{"num_hidden_layers": 15, "hidden_size": 64, "num_attention_heads": 2, "num_key_value_heads": 2, "head_dim": 32, "intermediate_size": 256, "vocab_size": 7662, "hidden_act": "tanh_gelu", "norm": "layernorm", "norm_place": "pre", "norm_eps": 1e-05, "positions": "rope", "rope_theta": 10000.0, "rope_fraction": 1.0, "qk_norm": false, "attn_scale": 0.177, "bias": "all", "tie_word_embeddings": true, "parallel_block": false, "init": "uniform", "init_std_qkv": 0.0997, "init_std_o": 0.0, "init_std_up": 0.0997, "init_std_down": 0.0, "optimizer": "muon_variant", "learning_rate": 0.00792, "lr_mult_up": 0.639, "lr_mult_down": 2.0, "beta1": 0.95, "lr_head": 0.01, "warmup_steps": 200, "schedule": "wsd", "decay_fraction": 0.627, "decay_shape": "linear", "final_lr_fraction": 0.02, "batch_tokens": 16384, "max_seq_len": 1024, "doc_mask": true, "train_tokens": 111700000, "max_steps": 6818, "dataset": "wikipedia_en"}
Each number is 500 + 50 x the weight over its row's rms, rounded and kept within 0 to 999. Layers, rows and columns count from 0. Numbers have three digits each. The size before them is the row's rms in percent of the matrix's.

# q: layer 10 attention query, 64x64, rms 0.179, rows 0-63, columns 0-31
# k: layer 10 attention key, 64x64, rms 0.186, rows 0-63, columns 0-31
# v: layer 10 attention value, 64x64, rms 0.239, rows 0-63, columns 0-31
# o: layer 10 attention output (transposed), 64x64, rms 0.214, rows 0-63, columns 0-31
# up: layer 10 MLP up, 256x64, rms 0.189, rows 0-51, columns 0-31
# down: layer 10 MLP down (transposed), 256x64, rms 0.264, rows 0-51, columns 0-31
q0 046:420505503468555459472514470535583604586439486504476659459488519534444486478492497483399497449435
k0 106:465455539518547497547466470470426570453477443471508495652462433557541485448476474479588466531557
q1 097:572449601465508442572511416497454490448460489601504507494553482481549462600551444504465442509485
k1 068:466585445487489536444482501412525506487459519523520490460502575404538536574554505444392415490476
q2 097:465540496535510514515522480491472586516438494531524522438461520579472500373488513532457467397488
k2 069:511505533594501464475466547461460431476502519516551478539473523445473542533531445551520513541515
q3 082:470498534483439503455542470431513546472562479482443542523501493566442486426443551466498620547491
k3 076:574487437470483478537444561466486597348494490483494518469487535584493516506513447393540408476485
q4 079:549433482556496530513511527554582463483474444456445607500463412424497559427532464515489622523570
k4 092:547476458550450495517583472564377483469502479540500551595482388469540436468515534492611457431551
q5 101:537479526436477434591447521489530576515530524405506516564557463430519416514512474516508448499538
k5 087:529467468589494514567430449565382595593467445495617496583492469457536525421518462512452440534465
q6 072:438561557536459457541528524476459587516623471555544531462565468498533431566583460495479487550494
k6 084:434495461467504538468493501380482492535498590466521526442490539463529509552468547405403504566501
q7 080:453504484516508494517565422502543500509560572568435422517454502569536583480504470448539564501499
k7 081:571405540551530481531496469529484460480465599525466495539454504626483460508462479413494539550417
q8 087:505591458444434506566555625519531554478490539450481507436495422476556544472581483584440484562475
k8 091:436476578536508518484554445566592420427476505534571541469592522502452430505557535577452511453388
q9 101:568414481494444497489516533486512480522563548453593422567456441547528540521542492432469485458506
k9 084:441529551546654508526575527450494532541538493520452491459441467506572465511528398475538621456520
q10 081:490530486562497513455512498621440486391525441503461465545454457446524466481509546453470525551490
k10 099:540570471484565424496434488493462527494506507596561446505476467445502562430519474569558526461600
q11 083:593499552539521526460544470489537518437476553514505515556497435479471514419457532489473505459433
k11 089:418439501511543485564519476504510432551586525469460511435562489463453373449543464510499468528449
q12 097:518485562531527536571545469538392502460505424508387546496418519508456478552464528459557566474494
k12 113:468464545491458497491518548514517496542485503473451528340569484491379518562549501535416523427448
q13 101:520543469521556492553538536523553541509421429495501656496444406543453449544565400428566575459503
k13 091:582421482525508499509418428495498451473520443454460620463525518362527530588567567551546438505587
q14 085:558450552543499461552469431505557551452483467496520521436530557491556498450454548536622511511415
k14 085:579426526529510490412471413477473546569472518461510468500515438446489531526524524485542525414465
q15 099:569497564559456414512511472537515388491498572433527422418527550500503520432471557577494475505487
k15 116:552395510558473509511515513507431560429477484491512496572491403627558488433509479614661530470559
q16 130:544564564448508481437443511531563486574463564530548409394567541511460445502509450533444452454432
k16 077:473535486515479503408538473490567449531504577496434492397525534418423526534539477469391493501406
q17 088:543443549584463490488583507518490472431527462428508519632513513572490479508429434475423553460438
k17 097:455425493470472557503546426470527504406519536544516470527425541592522522456412421531543518610559
q18 077:563448484523489421547564433462511379471501391540481543498528498423555551439537510456548499518561
k18 088:550439484587516565479453573576431516495536481498581480451414447524457495445473493503662509557505
q19 080:416552487554537497563587484480413463436538463487470488563431464505606488526582518476547476523464
k19 085:484425491513486481588556495521478505501516454518500467601435537611533546517466472567526531537530
q20 084:546499374514496467554474396524498518507483472502466444536533524462570523504551506495482423519509
k20 070:415529479572498547460445490555494471547538546498496370544488578595461520387460464545492439472454
q21 108:402512476550586452539489439426462402484507448460508544496443589553578454437496483596565540495385
k21 095:573493435600477553527530476442396526432570484473530455483555504538576591500505517543574540519514
q22 078:495515516465443494625566439516562509487482497513499550390470569497530546500530497407442496590403
k22 082:477460634449542511475467449645565521468441518524497505525508447437521487467488512503475476494454
q23 110:592508562533548450439502502557554555543487489509531539364480547468510467516546509444480547581527
k23 102:478514522528496555509463541597471414554420491607565533580500513473489489511453519499541505400378
q24 094:543487560516448461473415562565631531541530540569440446503567461460416455540526535472446580501434
k24 087:590487529508502488491513511449505485449511526556591483582481457547494505445320386515520533506493
q25 089:552456479470522467398583578509544475572588601454528504449465479457459461490464582472509555521447
k25 092:520431517556522545631506584545531549471514488529543501482529560481434465493473540516493549488571
q26 086:453487466577520490465428489552490465439503652534489572520461471420574446512578457527464548580511
k26 086:545524430484515450436588511467482478628530552499494466499519496492473522515448547580400543461505
q27 087:515537528540431434452517500483520464490495600505523457509532583482526459442504449464549571366546
k27 075:488466402482569477576516493515512469454532483406552598561504403534523513528453563549506508562477
q28 108:424498541430457511550490523521517521439490484465531576379585520485441436481573535479469554488487
k28 096:460434487491493438516559476470377490508544477536467449576497492544495536479515542511616560472539
q29 096:540493432551486489464519593492428538439518419521520534560454490556516560449507551546560527546473
k29 096:444482441411482532450508552523600457499439571549530481398570544428460438562589559510502460412467
q30 096:452511593523439531485508515417459485636527519489520545511536454465563533475444491413562475503426
k30 082:550461539514494544562542561356375525500437401468520499518493489502405567485518483454544495492465
q31 101:490609503448563463511490501517430515479513452498510482433524568514512542422537423628527440442495
k31 088:552576516563531524488564416436495531527451418498507477543450534511463426530462547449507445512577
v0 104:431469471570539554416581510499514504482541485421509462472511486513525582542555426447548534441537
o0 106:475597575530490529494525509481502486472509491563460548503595508523484427431493521520436555534561
v1 115:514425427510475530487622533558429515468450561485470440554446489496573498514517477450575591507483
o1 118:371569446520481411523576515531451519494523411490550511510525552433488472469525461563499479460590
v2 116:512542509556414528455474561505543562554414449467395477472603505492561459519527378423466507480539
o2 112:548518483524410498488547581488520487526539518464467430588502468469402527578519448409411525492579
v3 116:581569459440490453580529466467502474477455514506497482581439570466428422592510550558483489609446
o3 114:521454487569493529441594455509501401472467479465569469505432566582572507519441480524548568524384
v4 086:464591587499574431467515486460478447529539626499469556450414511485450474494500540497511433513596
o4 081:490404514513472504560412498459604523600454448542448508509520509561524521508465480419536483586395
v5 130:506444465434536445583370583554441535553492511533483520539493399525602562486467485568530547436515
o5 125:526551433466580473500419436478432611571395508503521525455488536484515491530502432559513422514604
v6 097:515579525503573533460488472565450580541530517438541473476571494446521442450559488459550478432508
o6 100:504467580494484500588466461563466569479576441461418552522499455540499458521559537489551491551606
v7 093:454463375443464512482472514489467491353411491520465552488430446554486535486555524538503519485479
o7 090:511603419389558515412518491523535412490499563596498473509450515474491552432529450572447542402560
v8 127:487516514504424455550534467540477600461491477475585417520499517573562464530603524500473429415486
o8 134:453542499517529506539431535561447450492602453482544389479506485498501445507586437606520444489509
v9 131:466524393535576573526524554524515478509590479503529516549464524557489505635456558437533392545507
o9 133:464498532584466483530498413459506448595467505510518493413551543475598478428485562485534424526488
v10 105:561478509529490519540471445630502527574459530454552441489523458551509429461447512501520508481488
o10 099:489435540523516545510496539510363533502523499517511437576465480505538450546454550489604390470579
v11 124:450476449448570524460467552553389480430475470438535431535530449517457524576477452506540572602545
o11 128:483571446460527440439570522497444484501434500498561555460511513322547484508493569529472486547551
v12 119:548522418597632499503507503525454456541520524585535422439587555455436427559488547522554471510433
o12 119:496426470535449494484575413421506502441518452449541557516551539488532564580465561442595454464460
v13 118:570563449469487556523486501421488380524608440528541539456509465469459504530480550523506498431453
o13 122:530409531465532571443521496495507467427484536534564429442463506497420558437501536540562463423478
v14 100:544536525468619530529499432514458490509575543400557540544498446511438487487441585500538486364536
o14 100:494426576395522503606469469500513527509413459542530553480493452568606530468512549492515380496482
v15 116:458471545444585491505552574607472483469428552451552568498471579437470601462506541484519545483572
o15 122:418539512519564482610569483466503542596468372454454653453470546544471518483520540535502524509523
v16 123:406551495516487486470487504494530403569522592520456528459630491521470544415519553438554419506583
o16 128:486426494456522444525434452463546479622565545515470576452518444480484485506556586402519511558557
v17 115:506491499583513540519624426528538587496491529540568554459413599395454450489598536460475530437503
o17 117:475545554548468460579500446537474508468603462535513528475545503615453517452578448531548535431387
v18 112:468492506465443576517517411513474562572552480416599520542460446512495561479563459483426499480437
o18 112:404513523502526548562391515540396562441529448596509426538519456458523461462512459539456451524459
v19 104:521510471588490534525506526483507541543547488492455457543599591515565542522502455513501488557572
o19 106:449462462578434459563538502408485586539487478431473527534535506448515492539472453517501509575523
v20 109:518480575574433387542527447492419493569467494542442528496432495487561476536472486539454518475480
o20 104:623550591567504495440452499540473488516430537534486411531539579567507460491488415559496535468465
v21 130:488451444507568416565453477566531488504474501507476395529560444475515475574453558518463585458522
o21 130:513592476489436496476497479474466527556440488512518525550586558460557515532425516463556437405526
v22 112:561542475453507453510512474483452538451479479380483479549486556467423533505515371467553498632431
o22 111:486420475561534511448613478470460459497505369507515510536387505483550504635472499459495573610487
v23 112:536410446557453524459527541461540562479559500545494489492558498500537546508488471615474527481507
o23 116:511515395550415536549568473459480533442501484453503484456522485463428490448538497554540490473555
v24 090:557472516505507481426494559490452471554545428524514505418557560405572554503632518453569424514558
o24 096:584536470605484445547456520522525480515504528506511551442544456452422481526553487428504633596447
v25 125:486540520478490546523470393491507532514565595479532453460543442490505461513600552487573556420459
o25 124:546397475447499425512428413424387575451516545604525468577582438504494513517492524494529457493471
v26 113:510542592464502547477467460508432522507603522412468543542425468490510607458470527553442497587444
o26 114:534487490515587536571426476504479573542439503535409493503465551457589505501516528488425521641370
v27 097:492502587496457492583469420444574515526557419516481541475429552463509496539453505483516457492440
o27 100:574425561600450478530405421436523471514477504503511408529510522542566540529453433468512509512344
v28 110:456411537562445574482492575435515511476564437433464443545486467438489547613470444479496441502520
o28 105:523502482571426499507495533472523460490451561472539478521551525419477435449453433497391419478513
v29 138:522472464461459494578468555475502443495475537580485562615429530515545521433533561581499455516446
o29 138:412435391519545486474452501458462499489517459484566478458401599567536514413485460591546501526498
v30 136:574585476500570565571520438457514534492490470462492469458492511428502547437464454513472592412526
o30 135:471490462481488556478592558510446603427489463507462553561456432583460592571510487451499486405521
v31 133:451372550561527454518469499476526536449515589560488522462467504436576433440571525476462524487481
o31 141:539483399495457426504421464471550620446533456512471619474522558523499501515491469538510480479495
q32 078:472461515513518522493497518543396545596463452541469541583453545378484418520504547506445460493611
k32 085:470466456571568468460422496456456429510458535547452497523502554573531531507502511554535558578460
q33 087:530436468432589436452444514461499509468475469545502581499534466530494441624530503545555457518557
k33 089:512515444542449504624430551491570536515453522472528529450522515543552567437434492455574463486454
q34 103:461544481511553426434448498418464562608409500519568539527542543453524472610497524498488453501553
k34 096:470553477518517463480455472506526587426582487557528416575533527535434499572500491485478523499460
q35 091:567586459504518497475439458479557531482392517468556544495471522552485517491519452594448475452462
k35 091:446471515562531499467428510479487425578457512471465541490543490481473462547544475440448540471548
q36 097:533489525444461495486463465475508435592537511494486532559567413551550430439504557541443477508559
k36 120:535491507492487456440519488543455443601516514578536493453470561487562442596446500446429435501485
q37 129:602609516512591428505497477498452557392490430388461538505447512544560493536518450583539474482473
k37 102:419431467523540461525488455519462489496522445565523534430437433517552510467503469486626482562511
q38 108:594382516564400526487558539511431434489554510504468471513515475482430365514457538458570530477510
k38 130:484489501464497492536508522501606499541543450526414617544546479517520563435487516480662534484486
q39 097:455452441442413553567398552552468527437444490558448475490553497577532440460489498496538503461601
k39 118:472430459499539575496537542458389482546444537478502525439457518484464481516567520519458474526417
q40 116:450514615483513538523588561484540481508469494524558515540566599505444381511458589528445427453448
k40 140:531528456390525475481495507465525590424436570581432530499519539423515509529620570480535539588469
q41 112:590373441479501469420568499455464526493550504532425453482543467389476519545608429453452521518497
k41 126:524461437545419508447484512402523579429536516506448401516498536526457565515516576458550614561529
q42 115:439401519537476499465508536555518469539546546555547431470435582460591522563441468573587438476472
k42 109:493515452509491426452536418391571563566570489534512492430463463525416513475463476447547521494579
q43 113:538536503529490493408466435466581490436518451498497469572513549599503479499462522553528624561435
k43 105:531547535499561514487473472492497594459488487574422456509473450542477475504494531544514511541506
q44 117:499513511583593434445550511530549434498535460450385504529523482460521626480462587462507445494537
k44 107:408496553543464470477463447436544455522462521505455455579490491546532546524497451338612491471511
q45 086:565524553379489503498604435575500476443550517489439520460527439540491575554510480504483514500542
k45 086:502610504473552465422552520553498602508594442436456512529518512473569470414517592545484531511521
q46 103:380523594509464481429498438437489494450573566529446457490437556574445396619482480446421517583479
k46 089:500455390483499550490540470486557535465476470434481528502522504523502587396469575447421542531424
q47 109:445460545605515557512512455528520595451462482412480510575498412533483501528520427586626460527417
k47 111:447513417498447529503510504384511538494597556519437536475465543598498497511508412478567528563411
q48 081:500435543485464484515478449537521430549535572531461534448557480466426478568550489471466499522415
k48 086:549513519544449557468479511471510574469413464442448412603490487584500483502524450467442542558504
q49 105:473601470420433553427507442482578478460606534488476503527536380534547510439504517475460479515552
k49 122:537566495542480500486561517552421477498437483490497494473496497508491509529541470571496519473394
q50 098:520528408338548529436451554423488591581533444528497489503519452505535499545525455500433525595546
k50 092:498561569486449517534518521594601446415508524423434587491484525477518497452507496486439476396521
q51 100:468544459536493414535479517531481540536443518512499577539545542490461459533506393524530504449468
k51 098:456488483462543485467548437483492510483502504565508395506435498462433478466624473537524519515507
q52 121:497557455413553501448466540476552585456509560431533559516556472490374520512539540516473537460458
k52 129:394502461505464494502430549460458520609533521588528379530526537454556441473503525482474381542523
q53 110:541518485553434613547552553557505438518435504487470534513505587545501487419481504566393528519501
k53 128:487565564470422530463531502481487486505562530431546509541510478475566413569413549585507509566498
q54 100:491458413479413448460565563485473555514536553626530488420520517397476482531401475537518488479496
k54 094:497427484484418517427513517472462392559526551484562520530552505407409507477532561534560473439588
q55 127:470574483436458540457512531439445495611517515515514511487509524441536540578473500511540485437555
k55 096:430544493474489484389540516467627460495472479473474494481526501523618514460470488559408439516465
q56 132:426524493552426479496527541540457498587477499536440436446459493437548529502482518453472467573630
k56 117:528518533562451613622461551554424519556425449479527498532481549489567441480476522479491559514502
q57 097:493493461457518542523435500442555508458619453461433476573520538576546531428508487534540498532456
k57 115:409516429487547471488480411574512516483498456499454433474489498469539509533610578460470500537484
q58 097:525487592456462424545519477438559571514504488480456535551529515530538470485465619454495535400569
k58 098:515536474575504425444485534514421506587469440543413516570488491519490508452487504501522484424547
q59 106:517491453507471472552524495555506439462477498468546462524598543550430484526526401554459514540593
k59 128:538486471510391521524548526503495455510481529511535640479513530463468507505567545484481530441587
q60 107:460522461450522411546519516483503541596434480554448579533540508484627493523504475556425571584468
k60 119:505599504448499508470511511468481479544427532466402600524493519520650508435407514492451523551628
q61 125:452567401525533536440485534447495468554487438535486406542437562589595455490526488475468484404465
k61 124:560483553518463537484419589496581504504458549406448452491464528544440546545467499550447523456513
q62 125:543494514427499408517483453512607470497551606445544543468495483531476507587426543472521492489407
k62 108:495595434510438415446505491490530520513549589464485420538475426503506466447599552499393489428570
q63 119:618484503495452533499374562568451589488480474462487526503472553417423424553622593508559452466494
k63 120:594460485481558471546404523564522538589448502516538481418422549514502437495526458451574442544438
v32 093:439530428482511595505582545362493438531458510501457468502501463590457468571545513472538502524568
o32 095:444522461420481544476487543413565417506530535561543461471541464491468446466591548451511477508558
v33 085:495512543476528496463562527517488417512459471488583518390467568490518558539523535481440500442607
o33 084:477393532579557545475442573490423446537589574524550568443463496453416509500528489544454454471450
v34 093:524542578520485431575500537566495425541590467541473514481542501513471383499511475491540563495490
o34 093:544494590447593463533440555556509494475549504424459530493572534518502447491445585484554518533511
v35 084:613569463538487489519498503478466451504514493470487455440459496357535545511504484551605462433557
o35 089:560528503464499448438481450440486467510488568546433573391468498469390501486556448464647506523487
v36 082:506528434439440496557467528569488456480546569527504566538534504496386532576461435563488460529523
o36 082:485466538606491511523685502511413455509525503482490535512528570537430493589385507561504517454470
v37 076:505432501484544468581468539539531458529525481503523443569555483573543590450513494556485513514435
o37 071:514549416601485530504458573445509490591464463401519437523561554456510527487491493603428522543517
v38 075:465473398555498450560481430495481520576478556477463524515591482538506543434497459561426470435512
o38 074:540478442556504476515549490477404456637552528504387525515532499411550609548522526395486531535528
v39 076:535439468499472517461429490546475474549509516575565476476477554531574413452428477460508437448493
o39 077:518485555535440482554432603579530577549499526494555446509470455490454499525534544392571555407544
v40 079:381475534440469526456441484464501455586437464520513519480537512487409547426407551602517523480539
o40 078:529438457488400537483442509476499465557468569474546531513528528488512569537416598594523485419469
v41 072:400539454536514513509482541454519482547478465549620472347450499451539473542444477569479510556495
o41 077:544489498530405564441371542446495529484475596590575476491500425521422511569522450520515494429537
v42 089:574574443413541415412579449534510421521560466517559520547527485528506517412458489566498484433544
o42 076:543496414389530391463509463531529456552522497578461511557536420560522565421441513558471454502500
v43 081:496488538485485468554554457485406478542462427588500373517607462476576534473475480460535520506440
o43 078:525498588407531508539511554502527469522465432507539575483549479499557532465539531433603536465570
v44 072:455549489555557550541502585494479479525492489556452467585495426568493437515515543460442456566495
o44 068:590494506585405462502516456466512458474519517527583494588530466602487425459475504437561413413524
v45 077:531475497453495537527422474442586595511501441510465499530459429575545530555520545401570460506534
o45 077:494558519520444550432490570465508480395497446493542471503412480542561493478438369525492430555528
v46 084:426499575464445489562444551548545447529439544507528500495517443489484482500508615499517496452507
o46 083:537455480483406589560462506618487415464494514486467556454430468586476514446492581486424498449569
v47 091:464580513465526467501513555435493555502483557540478546470451451493530499426531511591507409409500
o47 083:449562489508492425537445490480439492524430601589564507446448460467515532479489489509544425463444
v48 074:446531491447502500489542546471431488534493545522544520469514506536491416506480591550561613424516
o48 069:467394464461492561499463555468461490598412556552526525455487508490426480513515582503505483540565
v49 083:537522453472379552479497525550506539543500527529438456527475518565587479512487482498441581491500
o49 076:410515521479444588517567528464455535605479551448542502502513490513548436521463460530501520512604
v50 075:442502452375485556561511511522558559493458515447617527578499591469427514602524479497435465493563
o50 081:454448490477385572570454449469416502514506559565548465536492576530499493568566519486478517421455
v51 078:496526542437427531439450488594457500472622490490467475536502472402564458567492555587415371513520
o51 074:556374549557437518425529509608472491549545460471572436492465469431534435557446475550486450537532
v52 075:501547430556502504406586525531532466455470519573555450466525515516419548445436463585520491487488
o52 068:394542473520511519467519546460584543565435481550402527467622504523455514603446567500418479537477
v53 077:469486614426420481496513485445546553499530478576561528491552483576470581468451401531517528588466
o53 077:456459578460529461534521471520561539440511476491529489523608407577588563455537526515458576581525
v54 077:528389470414516567554464511461644517559517565471526494499439535484464468488516511452553561589389
o54 075:477441410474530468527475513496557563493563465447553482514439588531548428515478507529567585564470
v55 092:594463523570554472491483538544418508651485484476591441536464524421437492430488447502449590491544
o55 090:542531568537586466541457525562423504614547426479493474520479574565493517448525497442475553444469
v56 086:459479512484511539503531512453478548445461524497524485510437518538432541559515456579461478424519
o56 081:482522533477510636491474542411431527490516544551524497488449477481514480515459464534396567537526
v57 082:598482558533446575558447615637572475493520440518503477495561525585411500500486461433493537524440
o57 079:495511518493438531559521523619507548571473440427503492438634495501454493523412522476410456471519
v58 081:456480598537441472556490418503493560482528552440515509513481513426513476554468457444541435457548
o58 083:442544595511454500501496543519539498415574458450499550553526523448524439524458449493396502462564
v59 084:525439560465504577507490494509548485511492455476527500421468592602463434588511508574494541513445
o59 082:516468563473426597605484540518422547463454492460601565532551459499415467459466513604542486481481
v60 078:524500569459451505514525409443451503525544475548517549536434504562500574574459547494655457521524
o60 081:530502441451492458410436464459496499455584492568551626518527534472527451533483514560612466593539
v61 104:479515516456508482551485477488390524580440480479532587528537530499524542422520463583571639504430
o61 103:495509431364534526500462462475397511567438502434501517557596449485533572550539508571577592545544
v62 093:529466480538436585442470536561573531522472470520492509432530478612418563543466570425508545540512
o62 092:432456436564477572498495572533494435549405464545508459502535530525498495458434549444495450456532
v63 077:573495466547470490481472496467537573519376469351476481563530436496482542535485554418632464477585
o63 082:473506498570516523475412472520579518476515469372396563519479459578526460513505497511578412488534
up0 099:490424602500455496447423391558475493504556497553446557508474486499482397542365518504471545463481
down0 093:492585511531531460565486557466511494503462542473512432542453508515576513449603526453605415488441
up1 118:487587455533484573490509447440528457470486514406457456511495507617452563465423520547480472556534
down1 106:544513473430526460616453515551468485429474455462435489565556534500495553460550532458626501538483
up2 123:485469488576448366481478441541583466524532507539509542589452490521520498515368503531536545477529
down2 109:543507572430499492546506512422480494448572437492426452534491500492519560467581583460446476525497
up3 096:485553364520458531528437574464492568537524530496463496424470617596473520448449474473444393497498
down3 089:414535482469574412488534388485529583511557527526506541498441524502462444501503392546432565536437
up4 109:509544483460439547436473527472497464555555538630562481492475442356567572527614485475548496522524
down4 096:521553458509437439524498435482554515436470477476492429564474489562489549500539558527569518488554
up5 093:445452555416581515493543491484629566469493588476546452514475485455520468434595470473592419479563
down5 093:485522433405436543545532439609417580542473590416505527494590499518502573501524513521478490485513
up6 091:572407392554509560522458508526443448469588576507479575453426498562527501367452457490507523561558
down6 110:504578507512472465458546489374471489501480485395505499534551589547488481522529506523554432446389
up7 112:436447461519472441508497501473442505436503464508580505537526462553394596511404471425536532580439
down7 114:526485515541545546461551520464463458447410535556480541556479472533555453510458383492570463543488
up8 101:530525390503537559483443410487481544454596456458510426537519470505497503583505600587457526434468
down8 136:516514456534592407418546525504446510534455413445387475549517503427547532484519559545499496536558
up9 104:461550476491479582518493491415535524512539535424495406500477579551444464519521539481418505464458
down9 098:538516463457454609501480551468424485489560426466494468480408523518514515531457515432503515470596
up10 124:408462576516499484531476597488529480494612518498526507465508522525359581496469425437527563506459
down10 137:430496509577566366498558466532559466451538461513449488483423519467490508504467429472578500498469
up11 111:597465466555498511439459485448590507512452532439531472497490325441478518423535456542524414560527
down11 103:463595562463499584530513530406527547468503464504482534494572404525516576443479480495439450520548
up12 084:542565479521527419571461431512458564535411496461481483447577482466548539451503614491557466461497
down12 090:506523541568552519472391484470455543597499519526475584442446547482524474573457460484519481571605
up13 079:492567439452518451477500574568490586423563492522475549511448433498424472511506445516491523497604
down13 078:488560533445541521541479540486487555576476430535543514456483506463455514565553468489482462523586
up14 134:577495528470521578557453448564532385461532476511534561514526502484453454410478524480444549619523
down14 128:478451509498446485577518507569549430504432467474486492513572513496434478524460529536423490499546
up15 110:563401569482491485447469572497528491419545476458481526507499499514445442503632518551559521536526
down15 094:497542507542449534538576541536435494609386541512511548526593521551471522443411533470431503508501
up16 099:579591460549465503454470470456412583584420452497400423459413472546529536539505525493490530483527
down16 101:468508424439558478507478430504560547610529527428529503489531545506493456547404517487512526612525
up17 102:511465555529533544494493584561502568432473431448532518445501527538490485547520526567510529496485
down17 113:515532523535445551483518552576454681535452498464455502437500503538555478471514577445536458484512
up18 102:506445534482594515487494561474640474438419486507479497571462457463503522442497496495486502576448
down18 078:485456467550465601519577503484487533367480499545526489508525552533448515510437503541449494539497
up19 113:436479525510598453514590527545481510410555519597477512512475483422509518442500498534535563502488
down19 120:493474601497437475419531529551489481498580466506512509532460465488537397457467561472635466544501
up20 121:509470518485530492445528485505556496543575508539512462499564516511383495591458492543567610419418
down20 127:531464579440569518456419520455413549418566474533572537423503554461485469521486402394515593481555
up21 113:455478499485577450475491394490466542469551463518526541505532427531554405518360370549481541566496
down21 118:518402527572530453435571480524424553578546510532495544465509455474392465465488526614458512516456
up22 103:462543555441575593442536462454520468433540442519512462500426483495417434508462473508549531484508
down22 119:505495502540406415557382532456535496580472512519512472509476589421563493541420479474565498589523
up23 115:492481487577468606446481432427416446541590542437481523508518448495478476465496524576490515506532
down23 118:472592497462392437405490564519543530477536503454510457539571570531578545439553573555502435525448
up24 093:570419464528552598441532500495603495397548469493503434557551495498463443407451601501586494561517
down24 087:563464474581407506414522534553513510490545518490493450544559581474469462530559495541429551509426
up25 115:437542454440468600551506460487512521459409526501407500504475461507572505486561543451546404477550
down25 100:476471476561523514430474470559493428489571506564522474507504537447534443511438518572566569492507
up26 078:529547517446450473499498456480499512642472427465598426449502516454473487585497476518425480530457
down26 085:549375461541458411442511478548501476454522543512538519560475429445535493428437542505583569468540
up27 112:424611510480521570529457524465556556416409554483476531467472541534524569476609496424443521489499
down27 100:540338476533545483455510427489451501478513459525556579493478485568533440521442431580561542525488
up28 112:468457659409532571507532524457486532475456495484517521436475439573563521514470487585604496541515
down28 108:512516442551485425479446572605467424447481471539519522552521483498503568383512562382484544568516
up29 076:486627490546513525486514523543420527444521440498506462515472532543548553466521418571492531456457
down29 079:507490551456471507520511541545565425538533507493516543432533564468430526524594544471445492510442
up30 079:528545525519498490467406562555495497465448601532480371557500466376497452457502505521445487501519
down30 080:494533499428518518554499571576510484567484420550561514457504509540504541569613493439462512449424
up31 119:471494443538620525442477554471519476541487501460433491429510509457538525486451539483536538471495
down31 117:433479533522499541510521539439526570477547538489487508490519493568521477579478549574395550576471
up32 077:446453554476545499577545500577560580521556495532515543437539488599493505461514540491536586513426
down32 072:447551489447602526452466500448460448539461535558495527475453590526411475570568504524430534491557
up33 071:466445439474508478529517483495588533478434522464504511449407440552462526430483532452482592530502
down33 074:507532580470529515504497527542409473575522494559577529492487560434444481599544486552460499513464
up34 131:534561484474545475578509503533511389470579533606461521535543516455556592368489498509453555549471
down34 155:446454533601561510525534585517476498576511552516511511574512457583350451503456492578465475520497
up35 118:511468526609535533580500463419485514524432474464456521599420415427554539483558473553513463472575
down35 117:497477551599502510602419542556531492489486540471547525530555500461507418462440506439518551496527
up36 089:490504591425507503510555516504580469409493492469495529499513439513445479586469519514537588474585
down36 093:527486443519544470530479456473591479586429450496580516472443484539501442526529475484527478464512
up37 096:548579514510489491373457533480476560433600483467461545422417517384599491431480535505573517525530
down37 096:439410493539524546553461478588539542540526554449491543553517507523441477489510467499436485525432
up38 112:577528544347549502518485553407565554431488484518489606496554475544471447501499461514506473547545
down38 122:512425416514437450531463560501554517546466507543544443555517565504534494427495627412500485517530
up39 080:466462491521367476528468507436593533496488512474501573491474471488473483461543550476544541414526
down39 087:366573538474471427507442512493462525498592453513542587512485522574527449597556456467546487488495
up40 076:612491576514439483446570507514455470453541614522481476582509459568494528514433532386547551406497
down40 079:444511505415531531581434493539475552541455425563563542414482541484486473534551414583491467587489
up41 108:490537451599400509518462496499463359462425546487545576507459470505542518439546439534512499571521
down41 107:435576507531436547445505492442552482466437492512480630506419464504534490447515474574525542529519
up42 072:586580547501482445518496496524544451479465624503428399549572446492513529436463453473463518472457
down42 082:481513519469556465564508496493492585529520415555559571467471520507458478606513512495542484512546
up43 112:519511537563529492433474562435560462502556579509532491475402456461465600471436450491498527501545
down43 100:424563450500546598380445436492589600433488450508453515597485540556566414529479448514514555544531
up44 102:468508370413475483471421537519473364543588545569492467499532459490459577486505555491497600541512
down44 096:461545536483525439469543532464480506376507450473532516427484401474513500538543495551507428475471
up45 128:465551590545513516533483494459422528443449409494461435457532550491548519463481467530533583393505
down45 127:448576434493396526477472538480452497457542541490578463513580615448553516489506481508463545447419
up46 110:472590513462541471575490531525591508410545547606467479516445475480553583525590461393453449427469
down46 106:533411527456442528490458529608507445449433596504444526502593521518590503454538520545586466554568
up47 141:505496535558463489637520548457517526486421501497466488538535488517460550480452536615581521425545
down47 135:443527574525465543531462486414446510548463566447482521585461508417548474501535435577560459469469
up48 090:500436478464602572458546504492430347534464481580545489530464475560469541409463502490537568445522
down48 091:435492481551454516575530559480584483475551488438507545523586500569456557612536439479493453452474
up49 084:562530520479478471531506467581543522550489457438526505596571396480498495435482577443522455380518
down49 096:566454578412515459568489505466432581495587568499514474488523522457394431522527497408577463496504
up50 114:541427462536576525475523434475465564518465433474551471663540476560525447548481503563580492561553
down50 121:486545407401489516530504533503485448444478566535464438417542529510474589480579528495528556486492
up51 090:473367559571412484468485558548646501402520474567482536475455515527503420467443507558420489505487
down51 090:492434537474446541475541562490594520509432469498551539538520559463549461558456543466433447456458